Part of a small language model's weights: vocabulary 8192, untied embeddings.
Each number is 128 + 32 x the weight over the matrix's rms, rounded and kept within 0 to 255. Layers, rows and columns count from 0. Numbers have three digits each.

# layer 2 attention query, 128x128, rms 0.149, rows 118-127, columns 64-127
178141115084099158115131132152114137143139142151145055097113129139105107152109094168143137099191061178173083105096131127148093110130053108119120089179171101195171129143140152105069156164153081
156196156105138145052139145112136179182145152121142046000139197098122096155155085126122134067197093140171086115147107111068134167151089137108065057089174217182172098053176175089131201114149114
148102044182135146156164142144138092044083108143097213173141081208175160106099186145133159200101150160075200165157128114214154093150189137163204247087073019049080175172064085189123022112136095
155127106111108191070140142162032100115138210123084118080060077124158146149116177122147148109143113132189103137190152118153069154147111101044208124173161137105135149126138067072121099153146187
122149158099151128069125125124082154128177129064156105065118165080092127106132085122121090077152096147140064112132113184073113170135114118153069025125210184178153101084161114099134193162146155
093134125105102089116132138148123111120170101086133130110127122103087094128085075043062072136102064195086121092107122159156169106137129115098141092154215165156140157073115170131094135158139138
158120126130113142175141128159151100135103153209085134145132098199174148155150171123151165185127143105135209136115151071163122120107128129093189214141074096094116125163097173146131057096132089
108119161149154121086102107108188145118124121084170136165131168087115085115105156170113121104129200098109084151104089170075120133150167132170086092128099112137116120143143015143159158144072156
151123107120191108169165166118101124105208139182094155089147137185109194117149153082134134161102040119131147113119164139138146146121123111168137134082151144149135100109168155127125081110189099
095127137147103111099110112127166154144115109074152119173135161083122082136109147144081103110111170130099077119113096172098128108146156142148089108140097145124115153114124068149135171145076145
# layer 2 attention key, 128x128, rms 0.147, rows 118-127, columns 64-127
122106141188127131160160127167135095172137155069056149041135163121108114113106090149058145065077133197164105116118176173106127105201133178120097065151132157122118101126150169132146191107138123
091137148141125123100139128158102111121124134122130120131130109136120144156127119140123079100158120109122100120100112151061118146120144118134112120120132185151114126090153124082161113078142124
171130137127133142136126105089171112070117132106113151140103142137152089095113147105101159186065127156116177153125126104225155091179100126109179137120116050109116120144094165170098144167093148
195172107127162159152110131180129035100180111092122152141105127176143091072146034164095201208087119130107090170109161096144158117197114144123247146095148085097099109102179096122127109102093093
123135082155177103088143092168081105101102117174131138175084102146168138128142099105142070132128122075102097154151123155057129158130143121109147145147143165131080117113168070066157081099065126
120139185148074103126097122140082101114137157093112078132149146098149168125164078062156156160097122100143104051057096110163181130207079121108148111072208130106109093094093166146148115128174194
137120166080070162164081194089183153157157146083127121083174168107089101129108153154111198117118125203146177078069116090210122108128124147159111113107128099127186133137087193200123166148193134
095117097141183111098221072144065111109085084177154168130071082171145145162122146131127059126091128071131109178218142186081143109105156142092120138175102136166081171137140118090122107115079113
131131142116076120134062117116237129125164177117129130122147181107129075045124115088143158125147143168144156133100108081169138169131165116127118106094147116088144114128103119162174155113110171
107108124138169116098192103121043120105078109163153141146092095145152156163132143125145063129119126078122119122181122186092133100143143144104130135168132123158086153133151105094085080122084108
# layer 2 attention value, 128x128, rms 0.111, rows 96-127, columns 64-127
142154155063109187093109132106159160180136133104153152089126209113089116101126131139160147101135160145146113124113148112116104082095096149155099108172155157162178107111136121137120178150150141
109102156115127102140146156082137122121176075072099171147106132159065053143175162202108148118133093131115115085137127134139085169107133100138108088198178092093129133190145124196164115185097142
119136132199091157074133126112130138155180152126157115111127162023141104142156153116130147127068151085154132094081109133122152109158103184098125125165156139142168075092096167135126147143131115
157127089103174083182130156142133129089155061137107185194157090181067082126154161185144130146123089107133110115133170151138103172115155069157133167146182094121162137170140101178131152141115122
105078125088135071188130146102109110087109072126121150138153067198108113154139158155119096128150124154094116126174117148123135151131160092155153141096127083095118129166135107161130095129082136
111133130170086135157171120102099114139191121242148174158140061115099159140134099108102112145102100083147123149121069171124165140154141125105139148087159141160117129157106170126091137110115127
135127071161084152078147145138130118155193101095123158072145104132079104177078154128103125101059173117150112122094075134134124114118120189090130083190151155119144100062093163112159139149134161
180193132046133159177120136167057107111154095076135136071111192092176043124116128148122102161143071134082120114137103126152130127112134141107121072104157100156122142085192088141122176144105159
099128180092093132118132134108152094124114152089146156133052117211100116107127108163118132115153077164062157135138117118135113197117123103151113090159139126091114142106089139145113121204133125
072108093109118160121148138107141152094176088075169099156186096034139149140136152157102153122113091078086112069090133127138170174156081204138115129158143155116185115117081140120198150148096114
122113107097123177114130101145102105161117143088074144126149170141098096129124126095149113118145179119084115125109193156141102109110118118157135085163159137083137160104167116149112170163114144
134096217192133128050121096145095132145100192073124116132079196089157178098088075107115117122136119142171147095139144149097048147147146114125116110196069152157095131141107135118138105168153094
154188157132129211110106157138135151151126185152155074124105176138183132106115103143126132137145079122151152094141118099105112132143098126091129144126116144151139087118123123094070107124146109
132104125172128093117156111149055130128150102131107096104121094018174111162107121107114126126107106072137093137120121108107135118149146154098148133137125142152119097109133130095134106102136096
070130166096095174188160109089162099115160118135142186129089066149120130150154065146089188124127131127123166170126084153131210121116089120039121114088163104157109102127122162154121166089116185
165157121171147167077087083152133152149178126108138150130181152132072156147089158062093115122064220132170140129103133175131142053149097155141140126130116146200113106107124138101198147117130146
125113124174147055107114148156138152133083124167134049141103157122133162119106166123174106142129126137210128092098142102132105102151146133158141165142153095120106113201124095118122101096156106
147123162128134149085090095182067121119131162066140093125078154079193136112111087110117110137111096122089133089114110120099118134170117118091125120081099145149095099093155121139115114127162095
123176080135144135166131160134242139087091137192200135175153149160143113128196119167130152164084127108163133140122052109142156141140116144113125187102138124132174128100102134099127143071131114
100148118079135201104113090123140129176087162039082106095088150141151074150114058103138191114121156165071156140137204146132112067076096144135129112145129145111148143048122157120064126152158157
228220138145167152189089132160037134150137137178092098157219141111147067178104130102170070128133137067098090075167189156124154083141139147156135142073102147148143143116170150156116118128099128
103116161133092129142138135133072096143113154160099126090117075119155157137088111083106123118151138141124159197140098143153197110120149141114147115102067153154104138139103144109093128113126159
128066084078119096052099112119139122139134121105090127092111128158121122149099126099118090119131170134104112113095160142129141122122140190142127065145126140093116094119154123131182138180155152
138088143120170045129104128115141157100032144161111100169090153161159164081152127187164101143175124151137128119162146080114074154115138084136134150143108098132103147209143059120156113099163060
139083139086110097204120130092107117107151122120147076127153070115175199094144085112117126116168127152080103120154117118123179141132131104163118137055090138117094150151140112127093134114105128
138159123161137053175140138153131118109140072154165101134190093086132114141090167115110125119127126101099106130130122116110130148147168131144131137049107117130113147143135113085143095120129120
064070097019098196122134174068200105164127088013132121079088163142122073074148142163157190126146137187088117087103124070146124158059078136115102072183202135055217104105122108163120165167084182
098055144199116071028131125106156134131124165057096112112091177109088199113112138116117137116120167151193139127126126134117083150097141135141115086214097143100099128190112125112185119169150126
086081165113110072128121108108110111123074102102095089104074091117211112163112094134114120104188137171071147119151128087109159137134150148109125094134082117074126088139136151135091082175107111
169149119159148188119111144162119140125125158122143127112142218055122177054167139086151131131101096108106137096095104107112097133136101170130138133070094165092192126130142170127111145145120151
173063104130150159115108101120095145126166102081113135170223164086088151103130219138164077128135175077103070098123179146121098091120107133173125135186152115143104148150172079160231184123115112
135177109146136181120126155117175177157168150131171077104129165147155097123110160122151139136079143121137127081105119096154150122137070180112127137158130154164191094083089121093143145100132143
# layer 2 attention output (transposed), 128x128, rms 0.112, rows 96-127, columns 64-127
094132122124165100112121102122124121116124124106112131121131127097111153137132114108126089089160117118112072122127125144077145110120090103117000109121140179157138119097170144072149178133128142
079143095059046126114134171122147148060123122098209128094178156089079136120121105115088083126085115168049085094151128203189210104127103143122189079112151116108126190151109134142096112150101106
171127138123176095144175120116129198065090179142095145150081148141152142116162107164145111114106119114089057093159135156127097132115104071168093129159143103165064103160170084141124149148198154
101121118073087132126117165108163097110128098103190146107198150074069144109099086112116110183131135164077129111133096145207182075144138174122255133114101117099125147131110139178122116143108061
108128098111043161132140154125143116113119083118181137116181131130118136118110145104095151159110123160124153116143121126204159125137116153121255152125123112087131163154083138157110113120100106
149137114143097166138118148158140122177114110144099127104140154101139156138164138158167137197130125183118143083148149099080106160108094158096081154090080147173130090102132162207115087094197087
148134094143141108116157151125110172080075148131106133194095145137112124120123122163117136088124063133148150113163140153122073176136024128139068128146154109124124136192162071111071172148189116
145132147185146090125108125110192115063112111143101107147130115146087177137105076123165152120177183102134158127112162112135122078104101110183150088128108068066180105166067172204115153156089121
082173049129066169095085161153112111088162132165181085134106125109120103136145117142096122102068086115090121089144187157099193118097128115075144054140140153127128129112099176123144095106115151
158155135182161068129108149116085148105105111145149105085085129117154121045148117089138128122108115133125088150151137128173139098136096104125063146142127065134093130117179073163139126149202107
112146089117121074099135156139104139095100117087123149170183102087110138103085086095067106105142075179101139117156117209153203136148114126105101152117126154100180169126143178107141162166085154
105150165123131176130097099173074141159163192157114068157067142143160131144117117154141101067091109061144076133095141155048120139092190098107136047172151146151087119148147085045164140148108175
139126169159189146124112121131134146152180176128109112138057119151148110135192104143168120121138165074151110134090128081070114122140173095129100072156159120150107071087111146127174157111134174
192149193134149130150176120131110147156114164130076122142085135199155132083120131143150155103107136113205171150129116129114043185092112121164195134153130081138144101193153074145103146124182151
150135086145051142107137137134135141126105082142191084108187111099116107203132166117126078188132138193124162088143118129112133112120054126097048173093122156158145123031060243197113088096159149
133095170125188095157156061095152117161071095121070183152182136098156189153114143157127144145152105077128096182129115121119052103133094152144076195126122172137101130160175111040073155159135062
106123154079166149189095118106095083186117153120119183098130113139153143108124142118186130115124140108134158100077117119123143172134202177144144090100117141138133120131155046061145133117104163
164175187177152144140138117108130133151143139173104088132051095168161084147109104126184144108135159063183119138089144122090089143089140113159255062143145085131123087151105131124125129146131175
138052121130155150120108106109206106138151115155142126079102140120106108160168176164202121208146170117088120120125114054158096075166162146145137175165100159143090090050157174205152082096174091
154168077169120108101137102093099171129109169121136131191117079134133049154100119120085124068121100181154174134121111206132153141172142086093096151160156116126131103095103234105148171175097185
119142182137187087126157107153182157140125129078086163101164155144109184126150058079127166163197124170136113158086107136132152137150153111131125171109120098114145126151155198160145175166114119
151126101196127164139133120166103158174124142151081096182119121198176131129129175162110177110121132133199221142137159077076077168103109104110099187130126124135151098122080145126095126107147162
114178124155097104131168151122100124070059093120106157152097087117132104103095126089104147089145081105145143144134167162129150166125069135130100116123128137076138191194123071085107133162131131
105117207081125167131119127134120098149215131101166114107102136151111102100124125117132110141119171048144111171067084106158146114090234149127255068137121135147145136148109036035145095104087142
110152124180101143124090152145127097141148063169104129065090081153171080100123159090134150151162160182167146137100180095102180145150115141118081141062118113100155141080132132175159099116116151
115138149121161102175141163113152073160124097168092167046102150159140145127140158143175152156126132104147144138133172128131113133115130196134121144117139132118143124168182106193128099105143079
116144030131093070068137188071094157001086126127170150172131084100097070095136111111073108076106115186093112084145151181198204122168050084153039110118159094098175158080082112129121167143085162
089126123080112134141129140150051140108124160128151118155090140121158114115102151182099094072075088088111091130133133182096127163118130132123110085141151151142101185181145010022109131145102141
149175148166070172122182149160088180090145164138151091134078104190155112141142167098094146072076114143182147123146152139139134193111124064127198119163161079116114145165086115118148124112120226
146113097132154123116102118135117098162116128192093137192126120141181112158154141172147219139154185120079108127125130103145136113139133093172140128170117115149149081115158169145127164148087143
124134195083200055124136122119126126068123087093102146106173144088115187072087059096086090104154097098110072169140085165185152116115121127146148144096121122124134178189189042059106153177100088
158097136162236098129129101095150164126110162121096161151086110138138106107194112168147124126149138086136103162085126092132086122149146113152000122144131115157120078094137107115133161134157115
# layer 2 MLP gate, 512x128, rms 0.0757, rows 0-43, columns 64-127
135108125123129130107107139121131136112131131142131115184131111124122135093129137117137124132131112152133141117138120135124123140136130141127132118149120128111126125128144143122131141154140129
135137122135134125133112142131104133133082104115133157063145110122126144186118157122139102136131138156119140143146144140107136133121128161104125133095107148141155127128144127129121138122135106
138141122117140112130134114130127127120104128146122116142132138131136137129120120116117131122141122134119131137126127118134124113137109127127128126132122132133130117122121123134116141126121138
076109172112217051146068146155062154092218161042105161127093080158065133171168011120130207153094232203099141242123117130131223043169105185129156190161147024080117119088105097125098138255077058
063119166091154101059091069130183132208137125166148117148153200079079111085145186160119098130060104180137128044144151031093111176205095125135090040091141160104130137089195058116153035029226129
131120154123129120138140107138138132134139136116127119146117136121127125122136136127128127141141109113139125121093122126126115128126129123141135122132114135139128134140144130128131113148123128
146107123122144116112114140142131132156111114109138115154127109130132135110136119140160140156132125118147115092148126113114111139118119147129137155146133111123146135116147139150113131139138123
196198172160087137156092127090243127120126121087067125233036136054173008036200082111143130223185069175100030104149097125126078159150072068170095096177244123089094120076171128188141121186121107
089219182179122128076130128116147112078077113112161151072136146100096106129045180138090083123131130057123127144083165163140166124092160141110145119141089158158087104172116107114069131139129167
134142125123136113135130127121129125126110126133119121120134123128132131117103125122140117118111134127120141116143132128113125127142135132124125136148140132140137140128123118126122144123126120
119144117124131121140141122125119114124135113108123133125140096129117142117126132109124115137130132144120125130111132133129131126152107113122130119117134123150133134137128119129125135098135116
121140111122103145131138097126134130133095074108173139136144120117148140119107166087146140144123127155111119134131131095149115144167125108136127137118124123096110128109124153122160139170145143
133141229147075171189151154148210140147115086163182047232086189166172072164026229053115255136227127129161072161155137000245121200069122047177127120106130130082105094184063097255177169113119110
148136120119129127120121128119117122123109129144131126116130124145129128119122125138133136119125113124127121131151125121115124129133125115135129129121130132133114118132139129139123123120126137
128124126107129102125145119114144129114140140147123106128119117142125127117122134129142111132129143135134136128124138118114134132122130132117123130111154140124135132107108127113108132119119107
144147113127134110136135136127118137131144125116136147112131120117132140124147099148134128122133143120130110159137126146131121104131128126091133135136119140131119144146094140119127132153151128
097125140108117109139096103116137147129206152132099147080143123143127112129165117156105075156124148110158103086062117139133112133108125163117150137106159131118114136124135128137087159112105137
133148139127152122110133126114127145109136122130126116138124123128124122128153140121130126135134136129132123151144105099124137120132121122129133134124130130129130126147104136123122113127138118
105146117143093105121152161143116129121161125106129125086115121125104129120106129120115167155140142151114127123113108151127131128148135125152140114121101110135134126116121113130116137118158153
128125127130113130133120130140131124130138122117121120122125136137120121124153120097113130150125102128133126115128127116138115119132129107121127141120133126118126108124130134134146126126136092
128192174172132189125138128135108101110045141130158196151131153128112067147174060126114103131162095123196133115139110140136192157142128118117144050083018058126048088195131135095147087124163129
156112129168107175124092129174070130185178178142083081172150161157132172106154121134095162084144126097118124109125119135128091132125161120113145162147131127119118124182150115089157135100123118
137121123146134147134115121127114118119120118128116136117126124124126144138146137138113137133126140140124137113144117129121129126127140111129125134139128131130118135120144126108132119105147120
127109108134139131115139116142128128113133140118132143119139126118133136085122124122146118140115129125135132114103136130109118106113143146117127188144138133136143110127134128121152128124160120
118143122136143143118119105095125131123105130121138137153101089126116137110126109136139106118125123112138148102144121142141145148134109124138127132155144121112138130139128143124138125142142152
152176118120139139122094100142132120130120129147127104099087155161116105153081115112122140102139148130130120176144169103128108102108094084130144108120164125145150111145145109087122174140111182
091159139119100117104147098098141137105161110098172174132161108069115117113099122130101156170194122149113149119105116137120128134140107134126117118087132108103111129108113142139120127127158124
152135155136144118127134138126113119130140137122148123123115153123147156148087155135125145105156114153147109116143142134125134129142133128132138101140122126138098129157140121120126117151155115
140122119138115116120117108125122126127114118141126126132121128132138117119120141121128127140126120120118127132146133108124122122129138124134125137125130126118131109120130130125138141133118114
129101082057119151087126089050110129168079168142093117058146121166172176090119226135172118104065103044159157119120197162030079166089111152160166076105114128147160201158230062102116108125068170
106180251131147063063112255217096080172210091187089169072108133163212064096155135078224040176135009132072119119138097134096126195182209034204184184099205175093173176138103135063236019160054145
121120131111155152130111133138122123144109132144117148105125108114139128112080142111114144156116151119123114117146131102142133117128099110120106145178106132154120141103132109121098122141102114
133120128124107124136133108141107130112126137120139137137132125117124125120108122140129127126118117122117128122126113134139140119125126132121129134134141114131127133132136122128100118136120141
133140134121128143143138112115130121127096135120128121113128109129137125136117109152118130108140144106132141141123131145119135108136127156127133146116134146136126128115116124138122118131121139
117125106111158125146091092131127139136122126136133124152124148134141120126134136124090128135122105132128139119112123096140115152157111130129112130119129128099129126100119126152097120101134116
117120113101142114107128098140084152133132161124132150107148118110135139108058165123163071131127181151115132122186148125096138108131112149064125171137123079148127104100131121090151154107071106
130141127152125134134134136124133136109095129115135133133128113142137123130124127122142128138131131131120119135112121119135124126156124126132123131123132141121145133131133133136142129124132115
136162136112132130178077124071068158126180111119144115127122060129090131143149080167124105113105139079108103143078128118152136119097116110137121129098084132167155103148136083128089054116157107
127118130098125117124161096103138132086083138103105133148139116110127149118128154098150113122139083124124126129140134099145130133154107106135129163124111133132111115127148103110130117150137137
131127129128118118145149142161132123130157130118138154127115102123125118129120136126139134146137150150119127106126128136130133106145118134124118150106130118122120120115091124144132103128136123
134134155126119124133142126118139129107126133116125146087121113135132142147115164121106128130133133109117104141150131131145137131136133105138131095105122127138133150158149116135142115112130103
127134097151124133117120127115115131113114138101130128134127135126129129112136104132124144123136133145126114117129119124111122111141123123124134129134138119118127120122134130119136117121137140
138133135130135124126121121121122122144126133120108145116126135122116136135137137131134119135120134106126124122129143107130112138122134128123124134123112115147128117130153132116114124117129129
132147128134107139127131111108127111122137147119119153092107123115126145110124096164088093139151153103127128143107102126110128132146152142136151136112137123167116087131159120152155121122153131
# layer 2 MLP up, 512x128, rms 0.0729, rows 0-42, columns 64-127
122128124126143134112124124108125122109126127123131091131117141128115133130134094153151139105104123127123139121127143131118134131113111121128137087124141136135109111089150131122126151143130146
139118133073145099108119147116129136118115105120110097118113103114116087126120150144178135127138130140151113148053149121115152120084150115122126123146115122127131106125123142154107122151104107
138117115145145135128138121120118121117110130133129135124140126129127130146140129136128126136122132137112140132135136141136141127132130122135120118131133113138130141104132123121134144120136127
081137192100141042120065121178117144167124112047123088125082080124098094246200080110247153126098178225094085177068159254128153082116098126158117147160125149107134091049188144086100140255171129
125136157141158147168170244146095159130106196013117001046107157168194123139243113074164223102255100040211106208217110133105131146078115087160137144105068216187101098112155184052119122184040159
132118134134129123121150126131129127129122151145135124116116117134129110119119118136125122131124134118141109124137122118133134139134140124125128119128136132129124127135138116128133111139130133
122150105121141143128122098114153126113132120114138103118127121101135127145115129140124085123125140154141132114123111107095121145112118129131140127135141108125127131121146134156138157108115135
083118052106121182081108201148104112165142046154116145074083087114076199046054146177061000099092183131120190155085148138070151018062141255073164121148117152182155172153189135136137151070150151
117079112103181076053084129083083131155151049129164087119131036178099050157093095118130130122139173154122148169169155065078159132136139183083113108095193116115110090119072136133103182143114145
133128120125131128132119107125119128137093120162113108145122109135118132131130135128141138135119113123120123132161139133127131121121128123147133130134146122131121123106125133134131140143130141
144141165159109150130139117120129131141153136147133130150137144101121140120116129137144135127135124142134154125098144151137107145111153116114146128154122124132121114127170134138148120099160121
133132103135133123129101149152164134145093116136147125153117145112148132154134140117132152141133128169140108114154107091104091130149108115125130147130104153139124124128104140157126136090129097
131072150076135004150158213139050134069124154071110196255224087141146175081140160195057100135116104137094180108070093153105149076153208169090148071156073088179190141161086079123126158157139062
125136121118129147129124107116130136121127107127123124139114121139130129130101147130137116121126123127134124133145126131132133128123119137136130116126128121124127119120119115128118147140129139
126116111128134137118085134122120130124143126140128124113124147114131126134149111133121136134136116136136132116137129123124135135121132121108119132135151114125098125121131133130106120128138096
130107135116129128126127136120106121137149134149106134120116120141130130108134139144134142116115105117124134120148116127122117118128121150127123132148133136113100122132125131105121120108138115
117127148147122159148161111141134133111085159122132098175136168124116099153159148112131169125085151179126119167152099111126104081127128072119139103147127133120137144122140127120190151145112096
129136118123131135138145128129121122128155107114148138107143111121130128157142127140140130130117145131118122123106114137124132130137133148080125134122136132144124128118121126134134129121139124
121130112139141140086091074120124159165120146115123133072131123136108153115134093154140129114120103115131110127117157120134135120111123132164143139144127169143107148127080133108130154085152101
125136139128123135142160119124119117126133122113142137124140128117135138144113123123104140118140138112127127135107140131121125134115114119126140080132133122153129131147132128125165142145142132
094137068103145162069076127129097123165157114079117123215108135202150158095221124083128153144078121064153130082093123097127146195105134115048149055161131132080129124125183161146204180119154152
124172146117125203143122142120125116143105116204137103176128179118140118161124099138122117124115102148151132137143120130163130150099114073135108133132119127112107144147198136129121153143137139
129129115128123113133133124139139130133149096114139140128122129146140120119119128127145141140140127128137123111134120106128120122124121130133124158141124118124134138129110122129124122117128129
101119135142114126125158115138135125112137136123146136121131104133128108134115121140159124132127145149131135136086128134146139148111122145132127140104118140107149130115119145136125103119109158
152140095119138153140112097117135129129106141140090118145121116117129139133096123133130108097104102121117136139148134129125145125105116139112122150147148163135142121108154120132130125133120154
095111111128147139112052138146143135156133088185130133151086161165140121153096139114147208102113111126107140159135145134169126116118110126136103103159118147109111135093181097116118131146155140
111113164125126137184149154147132124121154214093122144146147113158155154155156151116096168128166130133098124101198067081134079093145106129121118076086124123153096098183122123149143114179125103
132141127102115130145145128124120141124154094125134148125125102109120139152115172132126107131136138135138149148131139149118145139122132126116132100113115132135137141141140138136148124118098107
137130133112124133112110099136125126142136106134117131142137143124123134131118135141125112140135121120119135122119140126128130138139134130121127114126120118134125119106126133132123145121110131
119167150085172123197064112060107090112055081160131175094116115162099027179114103119129068123162061167140147192145200150133189104093142149216090156141045114085177035059116090117194166170109102
089136136104000190138108130245104118211110146137116065091120134192119068104032163175081076094007171107095163204176140154090158101130255211056200196176091136136095252083000139042115055110063095
124109150125108121137155142148167139157133141122129152129126128142147102138134165112098132158124132085161106130079128103122107127126151136101135130120113132151121113124103157148167124103139115
120134131136132125120137133110114116127123145119117144097134097108129124131128121139129129111116152124125132140121126142132138134125120118119127133126129124133118119130142115131120126134136137
130129126122112116130113131126139133128141131126114147112135146133126143151138115131130134140123129134110126139109117128134132111127139127120119141142110142120120130120129118120128124134130132
106151115119138110127121157117135141121086115126136146125120107144109114151118108137131101145129086151087139121156126113132170122145133152121124136113144118131141132107129114113112171107130107
117131124102132154128036121128136129138115111142116177137115151128118114107150124128135147106130129115120150097126119154089116091118156175102129168152142150139117141104128143112114110123148173
137125139123118124131144139119122124115133129107152110140143134122127119101142132119147147118136125118126141120132127126117123130148118116125131145135114127130120134099126122126135136127134121
137148169113120082138133162121087108098155081137168155067144126115088110115156108149102138133146082148096136123074108157180185122139158114167115123159090108125131164084100128123166081147110095
120117127108142134106064136147124155119130155138127105137132156120116145126127111133099118120118150109142139140165124166087102143156133152094135101154175106126106144130112115101098125112113149
125114132134121135105122138123129143150113137167135124136111138146132111145128151152132130140116135129136110111139149125141144143114159126089124129115142125124136124107105139141139122138127114
126141117127162144108126129124138127143112105125104123136117120164148132148123136128109100141125120133140128153164141112119131151136147143133128125135112112130145136125108127122108129112110146
136131137133113115132142120133135117115120128131135131122129117124124121133118141134147143144138124134127121130142124109125116122127126121140121136126130137138131131096131130132118118136124157
124118135129122115124111112131109126121146136132118119122128131119126135119135125127139138141148122142137134128124127114124141136125124136127127129121119106125129124109115128128103130100115144
# layer 2 MLP down (transposed), 512x128, rms 0.0692, rows 0-42, columns 64-127
147120126122136130117144131112126132132147127131126116119137139120125125135126125129112103149118122106146112120118141143139150125105135123139127118116114131113116119119105121136130148124147116
115130116088139109165117138140157118174140110114138108135124114128147135137108130151139115110128125089147090152116125143116126132131128102141131099108129101143121145159111148143167135133121119
126143129119115135122122123117116135112120119122135133123111119138127127121125114121127134131127119129128117130136113134127113133116143127126112119132123133129121129142150113134132127122129125
216150231173042116064070091156190178240097102103140146128105115144095188147192097167255074108099096220126060121096195150090087148037175157157012153113132188151169088139120118099200038111206096
192122000192120154194062250172165163102191095183164244186073080094076133219024110140136152174122113050100164243149245211200145095061202076078255175110137063009141091163049192164087144119118150
121125129130126152117116127115122137132121115129125118139128140135128133126128140127137125146123128131129127130130134106122134148126138162117116128132129143127134116120143117132130130130140126
111139120130095140110148123114118139130107140135112102135112110139127114153090120126128139149107118122137142122112139118109100139133092129163131114122136145127133099156102146125130137120085136
112122135119114090121136162168100180052205145131130114107171119060074137206130184147076097215163076163112000130198108159104104068238179123107209119142174214160044189033066068112060135139146195
108108084096144043131126134072136138172151180109090158106136112146130097145098021173133149172089147127148122173156080128096128140248091203146071079130142103149091110139122097178182156125026105
142130127134135123134118137123133115116131126128122123124122119126119128121126142120127137119133128135119128121127115127128130118135157125129131122140115110133123117124151128126121145113141139
113129127113126141137126109132128101110144139147133142165139131117130130141142111128142156140149130118107139129115099140143113093135150128128147122142107130147135127136137135135137109132128131
129118108160123123123128139119144163087125131120136163149122135114146139114149121121142144111099168124143118136112100132157161126148129117136175135122090093135110172137121095126119107101127136
074096163100091080193229102175249159150184101151072120129124184087045134176000178178129196105197094080165036171109088058184133082156137116135177110171135154184101203144148116202124139088049150
127128139116122142125128119126139149114128129140125126124131119116126132123125129138127127128123137125125119130121108128127132120127119122123131142115115129125140131133123132120141135137140128
132142137098124118149139130140124130127130112132145113107140128120117148160140125126137114131114138125149147122120130133122128127120126121140138135149125135120127124116122134127134111128127118
146140121123115146131103136127107113148104128146109123125116130113130143124131134123133144142125141140118121141148132135128127125159131151132130136137131131127120113114140118130124120149132117
161131143157130144131141108155157094118145118116180073144165101117124125102149128112140144166141130118119140149152135142121075126128111187146129132158128102124131104140125168132133141123154099
139128123142134144125134133125132120129130119125125104118121135130126155130117121124123130129138117130130128130116140139122116125125113140126129118119119127120119125148136119118129131129127133
119134154157129127121089138110109139145102136127106130111132125104144096114127102138127149133119103099119138125099155127188147103129124122120146119159140159120133149134111134097146125106135135
127121124122125137135131119120152134117123145127146117129133140106119128133133109131121119126118124129146128117111131136130128136126125131139120122116124116131134138105120141138119135127126117
087140070148106122119116084113153110205070094131139209096134122204184112100162129122134114135171116083108113107161100145103149149097050152064052156135038077107068088185167136115219120092179150
116141187124110164131170104084124137161085152101130167136119138153123124096135131125124109177194108096153094146099115138093134126127092129115106126107106133149138175159158133127144141078099136
113134128121120119140131128124116116137137123124131123113126141102126122129122128134119149110131124123123141127125132146125113142135111123113115138122137124131123143134137127136110116134130137
116120132116106128121135122112123123151114141112105139138118126128126117128155116128140131134119126107153117146105100136126122135118135120117131122114114128141115149154145136122132123119109129
116127123123113113127133125165138114113139124119106128113124116136130138135123134110133120145147153132143129143115140129132123137160121106122129146105128089133114110146115129146118123129122098
152154131091130107105100116096115127119095100126129104172147121101084105104131097119136131142156166143129120121145147129144128114170159152156101126161136068139117113139178164113169124137133125
143106130099119157132114147146113109111117131147127095125133182152138130194140075124129153113080121157113140131138140162125145156117123147130151128102122110130145119134175150160125144136132104
144113114121122117124109119143133101123132113134119147132113109139139131158128138129151145161153131126135132125144134123095150142118134114138153124117142115131131099139131123118107131134147118
134124122132131133133119131124135135134115135126098132122134136119137132133129141135115124137138121134126124138146134121135134128133122121115137123133146142128131116128136129130144134126130121
146084099140114145171091183071056102067076081177015211129074111144190116119155119114175090243150173145101057083185173195111184155158124081159131189104082142186125053125129160233165150105152150
021179255091176092107053198172114090124153059189117045095175212141092024156158153127145061225094089126094099102254146116055127253096239013142255082055172230162158186108057143000206058184041204
131116129100134172123120128158125094118134140154095154157098117173110102137089149125102154145152131119145123115146156149119138158150098104109099140135160131140118110123091132120155139126111124
115140131140125123125130124141134129138141129132130124124142145120122122115141129128121115137130137120122127136135127137119127124137126119121151153134131134127115157117140138130115119125128141
130111118120115127126111128115126134120120123128136149135132126118126151138124114126114114119135128141114129125132117121142137128139121126131113123123124153116141122113124119122139125133132129
130145100120131132121112142152125104149105141112132136121146139135115147168116117122126127108122119163128118140126116134142106140129098162135116125146140131125141101128118137130130135151153125
099130113112117162127122152118156173139183134138136141151138127141092145067116166089156094125159126130103129087083140100121130115096120190116122192135132105137170123078110124145159120132131146
119139134134135126137136121119130128122117122123117149138135140136145126110114131124125124139125115124131132126135138125133121126122138114139131131141134130136136143114141118136131128127117137
087134111143191135162165132118168077128138176148141083161147065144085093197147122148174168123134195104179145083111071133138126071110083166183134097128100062101116126145104166131128118210189138
121109138109141152112097105130133129116137137125112128130132102128141134129131107106140122139144131106148091133148125120109120138146084134081130134125162142119102123118123135115122150143128156
128127127136125129110113112129142135129133123146121143141126111125118099107142140114125128129121127135147111130144152131148138128119137121118120126130116123112150127111134127114113115121124122
129115151143113126119133105126138134142120119125096118126139118129132148113141126108102120148121120114114134112128138143124130128128118141137112135130119164121117107113123123110150115110132126
115116134121111125134140123131135141133124136131121131126133141121138153129117129108149122122131116118128132133126137146129136134139129132134151131122131136119150122125133126151132128115117121
147121127121133130121128123123106119119134127130111124130134121129125137120150131121133135112142132135124119120121114131134116144122127133120117127118116115144128121139120127125117126141125127